config.yaml
d_model: 576
norm_place: "pre"
positions: "rope"
bias: "none"
init_std_up: 0.024
lr: 0.00116
warmup_steps: 216
decay_fraction: 0.82
decay_shape: "linear"
final_lr_fraction: 0.0
Each number is 128 + 32 x the weight over the matrix's rms, rounded and kept within 0 to 255. Layers, rows and columns count from 0.

# layer 4 attention output (transposed), 576x576, rms 0.0464, rows 256-277, columns 360-431
[[128  83 157  91 137 156 139 106 142 100 124 147 114 126 136 143 109 127 103 121 136 158 114 115 122 114 133 142 160 113  50 127 134 139  72 107  84 165 135 107 107 186 137 145 140 118 140 120 176 178 158 118 132 126 133 111 133 119  84 122 140 150 134 130 138 115 146 104 143 116 104 143]
 [143 133 101 119 149  68  86  91 106 131 110 126 137  58 141 110 104  96 138 121 199  62 170  95 131  79 161 148 102 132 140  79 110 158 144  97 134  98 104  89  88 101 105 134 140 136 122 146 165 185  69 108 157 118 110 163 121 167 127 158 139 120  77  76 137 161 172 124 165 112 147 144]
 [141  98 117 161 123  99 149 142 116 120  70 129 140 157 106  75 145 171 152 134 110 149 158 144 152 117 180 104 122 122 126 110 119 110 118 137 104 175 101 111 166 135 120 142 100 101 168 158 156 130 189 178 111 136 142 143 133 105 113 131 148 146 103 138 130 148 126 146 142 145 129 149]
 [132 108 126 116 152 132 134 148 109 156 144 125 102 123 132 150 102 151 104 120 103 130  54 144 166 136 128 106 136 142 133 158  87 179 101 118 114 165 128 116 110 147 136 144 105 138 139 139 160 122 140 105 168 104 105 109 137 102 106 141 129 136 118 117 143  92 154 129 156  65 130 162]
 [137 109 172 128 132 110 124 164  90  95 133 111 147 133 120 154 140 109 123 135 109 115 157 110 151  77 103 163 113 102 163 142 126 123  69 156 100 133 108 136 121 149 137 146 156  95 143 105  77 172 153  99  84 128 149 110 137 131 138 118 152 130 128  92 118 130 145  88 140 166  68 149]
 [ 98 112 151 134 107 115 179 133 133 183 131 138  51 136 126 107  84 141 102 144 107 122 131 103 112 151 176 125 100 132 167 100 119 122 134 149 173 135  80 153 150  80 114 148 157  78 143  92 155 123  86 149  84 170 159 140 140 129  76 168 136 116  89 120 146 156  90  96 152 190  84 151]
 [115  87  91 162 130 126 147 113 163 124 100 139 148 107 133 129  88 157 175 138 154 127 101 102 134 119 154 117  83 150 104 118 131 113 102 147  93 151  92 107 148 184 139 188 128  99 163 155 170 105 110 129 136 143  98 149 113 162  97 173 126  99  73 128 129 129 173 145  88 159 108 155]
 [142 100 116 158 118 138 137  95 151 130 174 109 135 148 101 129 116 204  77 168 185  76 164 129 121 153  76  97 152 145 156 173  76  79 120  72 129 114 131 129 116 145 118 106 118 146 149 137 136 121 119  96 147  88 109  97 121  37 213 144 133 170 154 141  96  72  82 166  87 166 113  92]
 [149 109 117 111 134 162 185  59 170  88 118 103  85 129 125  58 110  62  62 179  98 109  94 134 182 125  58 108 146 123 109 141 136 151 130 128 102 145 108  98 164 121 151 120  92  85  89 121 146 100 168  87 113 118 153  57 168 103 135  92 108 143 113 102  78 133  24 129  99 148 118 139]
 [177 123 162 126  92 129 142 115 126 127 140 121  34 155 153 153 121 119 167  72 132 112 162 142 143 122 149 139 117 102  92 141 125 118 132 123 127 155 151 176 118 172  95 155 111 149 125 114 125 127  98 128 140 167  90 137 173 129  96 133  99  71 141 157 107  81 165 111 128  82  95 152]
 [135 119  95 121 116 162 114 147  77 120 140 117 106 147 119  98 150 157 103 146  87  90 146 109 135 107 109 119 152 130 115 142 167 122 146 134 119 144 138 114 154 173 121  75 106 126  96  89 106 119 161  99 102  85 103 131 148 134  66  74 124 136 101 102 142 131 177  99 106 106 103 147]
 [100 113 109 104 133 107 119 131 177 123 143 133 105 154 100  86 165 166 129 119 114 152 150 143 119 134 116 115 128 136 137 118 110 106  82 141 121 133 151  72 146 156 171 129 140 151  96 124 135 148 100 130 128 164 117 118  96 115 110 201 121 137 131 135 146 162  93  96 110 179 122 142]
 [108 121 134 102 141 141 118 148 123 108 198 101  80 119 120 132 181 124 108  90 111 120 148 141 122 101 121 156 134 122 125 137  94 147 141 144  65 128 122 137 156 160 169 163 124 104 131 146 124 111  77 122 124  99 127 180 125 133  80 169 136 132 160 108 116 190 115 139 116 120 131 157]
 [140 169 147 107 161  98  96 160 173 135 161  94 122 183 171 114 163 167 124 119 125  83 192  85  97 146 115 129 125 125  81 160 155 200 169  93 124  77 156 128 164 131  97 140  69 178 149 144 106 121 143 136 158  83  85 124 140 135 105 193  78 135  99 126  78 112 140 148 138  94 125 179]
 [ 58 105 129 148 124 105 119 129 141 150  69 132 126 106 134  66 158 116  83 126 107 134  99 130 139  96 154 127 104 164 119 135 124 118  76 176  97 171 126 109 178 136 153 118 144  70 157  64 156 133 167 148 102 135 146 123 124 118  81 145 135 111 125 139 140 142 145  69 109 191 143 152]
 [131 134 145 167 128 135 131 164 124 134 180 100  81  94 126 141 124 149 119  62 102 128 132 117 152  94 155 150 115 138 129 169  99 119 164 122 124 153 173 151 143 139 116 127 106 133 143 121 133 201 121 117 109 151 118 153 101 126  50 131 126 137 141 178 124 111 131 133 123 179 118 124]
 [126 142 115  93  43 163 119 134 113  48 188 100 100 157  63 122 154 154 146 134 109 138 157 168 132 131 147 128 140 189 125 119 125  98 106 128 180 140 144  29 160 126 153  92 145 170 114 118 146 140 122  81 138 137 120 105 145  97 156 130  98 164  99  92 137  99 102 148 121 153  98 141]
 [139 122 142 132 120 140 172 122 153 150 112 121  93 121 131 101 126 141 163 151 127 116 158  83 122  96 153 121  80 133  74 138 118 148  91  78 178 100 129 125 117 128 120 163 171 147  87 128  82 121  97 187 159 160 139 144 103 142 123 164 158 158 105 121 116  81 113 168 103 115  86 166]
 [163 130 120  59 117 152 106  81 123 106 149 128 144 138  94 174  90  40 144 146 135  92  91 133 146 141  97 169 127 138 151 121 107 143 149 150 154 139 106 134  54 154 125 100 121 113 153 118 162 135 118 105 153  95 181 106 129 113 101  95  52 113  88 101 150 102 117 116  98  73 138 112]
 [111 115 134 172 131 138 116 145 184  85  28 101 124 187 103 185 122 114 100 126 127  85 131 126 133 186 151 133 123 116 125 113 115 112 161 141 121 101 110 128  68 152 129 136 105  48 133 182 133 169 157 121 201  92 168 128 127 117 148  80 149 160 108 151 161  49  58 214 141 112 104  99]
 [103 127 128 148 141 123 121 137 135 175  96 124 140 138  97 116 138 133 116 109 123 126 124 142 131  92 148 109  87 143 153 146 118 123 120 141 129 124 103 100 159 136 115 113 164 125 117 121 129 171 115 152 139 161 137 152  95 150 110 156 163 128 114 171 120 182 129 131 132 153 137 128]
 [135 135  93 108 124 125 149 131 148  60 134 128 122 127 139  98 136 104 102 124  91 115 150  83 133 113 120 144 112 122 173 152 135 147 172 160 134 102 115 137  81 148 107 110  70 184 155 138  83 108 185 185  99 119 151 113 128 108 144 115  98 136 161  76 149 145  99 120 123 109  94 128]]
# layer 4 attention value, 576x576, rms 0.0467, rows 257-278, columns 360-431
[[107 122 132  81 121 130  88 140 113 126 123 145  95 121 111 117 132 135 158 144 137 107 161 152 141 149 190 138 112 149 179 112 132 125 129 179 119  83 158 122  89 103 122 163 158 158  83 139  83 176 129 132 115 144 139 108 118 165 178 118 145  83 123  63 127 136  78 167 135 102 170 142]
 [173 132 126 104 135 147 139 107 136 101 102 111 178 124 141 123 106 112 148 126 149 107 134 189 115 114 113 132 140 159 120 120 171  92 137 159 154 140  88 159 163  65 124 125 100 131 142  82 154 106 143 130 109 111 104 140 136 139 122 109  89  92 139  82 109 133 169 149 102 118 149 151]
 [ 88  99 171  76 151 171 124  95 255 226 208 164  62 131 140 218 140  78 192  80 154  76  29 102 221 184 168 183 141 168  65 129 106 173   0 223  82 163  86  73  61 160 133 183 104  72 146 110 211 134 185  28 166  38  61  61 111 130  92 139 170 105  44 112 235  51 212 159 200  77 232  86]
 [ 76  83 106 117 111  88 120 146 141 118 110 124 173 120 102 137 128  77 134 122  99  98  99 125 163 141  98 142 136 117 158 116  89 102 141 124 153 112 123 125  70 110 155 137 139 118 141 171 144 145 128 105 158 148 102 135 152 145 121 134 150 154 143 114 150 125 149 144 136 124 127 127]
 [127 115  97 100 145 135 171 120 158  97 138 137  77 144 161 118 108  92 149 115 153 134 139 126 181 108 152 158  94 121 171 133 117 161  89 141 132 140  45 154  95 142  65 111 121 136 112 107 179 114 164  97  88 110 147  81 180 113 119 137 109 199 129 176 125 112 132 142 140 161 144 178]
 [144 132 144 132  89 143 150  65 147 131  69 139 150  99 156 105 127 118 105 133 175 122 140 153 119  98 133 107  99 153 110  71  92 148 135 135 164 105 117 123 135 124 111 181 140 159 100 145 165  83 115 135 107 140  87  97 163 145 132 147 126 184 122 169 100 134 109 135 112  87 105 162]
 [137 183 150 141 160 147 105 135  66 134 162 182 126 154 129 166 120  94 168 187 127 148 136 186 129 131  77 136 128 116 130  95 136 127  99 125 109 116 135 158  86 138 106 104 127 161 151 157 104 218 120 104 158 176 169 142 162 218 195 176  74 100  97 134 133  82 125 123 169 160 151 110]
 [185 115  69 137 128 156  48  76 206 111 181 144 152 187  88 189 175 122  99 191 131  96 125 177 136 128 106 166 170 143 131 146 130 113 152 139 124 155 135 220  92 166 112 135 140 130 155  93 147 119 155  68 107  81 191  92 130 116  85 105 118 139  92  83  99  94  78 124 134 116 115 122]
 [136  72 121 123 111 114 163 159 167 103 113  76  89 151 127 144 139 186 156 125 126 130 131 119 107  99 159  93 121 125 165  95 136 150 118 151 127 121 166 156 148  99 161 168 111  81 146 132 197 119  89 158  98 111 170  94 112  96 121 119 146 125 173 169 133 103 160 153 126  71 161 121]
 [ 87 127  40 125 118 143 150 126 139 108 127  84  97 115 123 173 127 167 123  79 156 154 136 150  69 124 120 133  63 100 115 136 129 107  92 184 105 105 137  88 171 107 133 127 116 119 111  55 161 144 154 118  91 106 163 153 147 136  47  73 132 141 130 109 154 149 117 118 131  97 157 122]
 [164 129 133 127 149 119 147  88  69 122 120  82  94 129  82 124  70 155 168 116 117 169 107 137 146 114 154 107 158 134  88 139 154 121 116 137 168 153 135 120 129 115 101 152 166  88 118 210 171 147 146 119 125 138 154 128 105 104 109 160 146 147  85 190 186 107 137 118 141 112 106 127]
 [111 108 125 159 168 102 197 127 126 116  94 110 172 157  89 148  83 177  89  93  88  86 149 141 139 106 157 116 153 133 197  60  82  86 187 133  66  68 104 124 134  92 124  96 153 155 181 145 122 125 140 107 119  94 186 127 117 140 132 126 121 156 140 192 136 128 142 118 134 116  78  85]
 [110 168  67 137 107 142 136 160 114 109 124 186  75 147 152 149 147 135 130 149 130 105 151 155  94  96 173  93 157 197  89  76 146 160 135  88 145 162 123 178 107 131 116 137 153 111 118 113 100 146 150  72 156 123 115 109 149 124 113  77 134 160 102  74 186 128 128  96 121 120 159 110]
 [107 156 111 149 145 128 129 121 131 121 127 117 163 106 124 153 104 159  56 101 142 132 152 222 105 150  99  93 128 129  84 106 121 116 156 136 101 150 111 100 159  62 111 168 100  91 126 165 131  41 107 126 104  93 155 109 175 115  77 149 124 159 167 177 173 152 124 139 136 217 105  94]
 [125 157 182 189 111 133 113 144 143 125 103 131 162  62  82 155  87 146 107 163 102 134 149  81 120 115 132 133  92 103 148 107  98  95 152  87  91 124 141 161 199  87 107 124 160 180 144 141 152 132 110 167 156 120 160 132 111 114 122 123 131 137  94  76 115 122 128 111 112 168 157  91]
 [113 119  93  86 106 125 123  84 133 119 120  90 110 137 133 115  65  90 185  87 152 188  81  58  89 129 164 127 167 103 121 124 116  93 135  89 105  92 131 116 108 135 145 126 180 158 102 149 104 160 117  99 143 189 141 151 113  82 113 170 138 113  74 124  87 115 138 104 114 161 105 134]
 [124 116 172  99 190 169 133 104 153 138 146 171  63 180 126 113 120 135 145 151  99 176  91  83 109 148 122 125 148  74 121 100 175 143  85 143 130 165 129 119 152 137 170  54  89  29 111 177 133 162 161 146  67 118 172  67 122 180  95 173  91  97 140 117 141 107 132 125  97 129  85 140]
 [ 97 122 108  84 145 113 130 167 122 157 122 156 127 145  95 141 167 115 136 116 116 107 123 112 140  81 142  99 130 137 160  99 111 111 134  95 160  89 166 139  94 165 143 109 139  91 136 107 112 157 134 123 109 164 166 114  81 126 120 136 167  84 115 156 194 118  96 157 152  73 101 108]
 [166 130 123 154 125 164 122 160  30 142 152  99 105 116 148 121  69  81 112 142 144 159 103 130 123 116 146  69  22 171  78 189 166 101 126 127  95 117 134 111 181 110 122 155  91 158 118  75  91 113 107 154 149 190  73 106 146 162 118 125 110 112 145 145 141 145 141 127 102 122 161 149]
 [106 156 108 144 114 129 153 130 120 117 131 124 142 120 121 134 110 125  43 118 135 168 117 165 106 119 129  82 131 145 109 142 144 141 137 149 102 125  82  77 152  88  88 150 152 167 131  97 143 129 118 122 134 114 127 147 137  96 109 114  97 177 110 121 125 136 136 145 127 100 155 132]
 [143  94 104 128 141 112 163  70 165  90 128 131 127 129 110 118 132  82 140 159 113 151 126 109 136  94 116 194 156  86 124 110 110 144 102 143  54 163 140 124 112 148 134 147 120 153 108 132 162 129 139 189 159 171 148 111 148 133 103 122  98  74 152 148 111 154 128 148 120 151 110 115]
 [136  51 146 143 204  78  98 157 167 129 199 168  45 139 151 162 208 167 138 146 144  80 106 121 126 148 174  92 136 128 209 136 142  95 128 142 118  94 108 171  92 142 149 129 131 134 196 101  93 145 108 203 120 138 133 174 105 140 173 125 163 117 149 156 175 152 130  68 127 117  89 138]]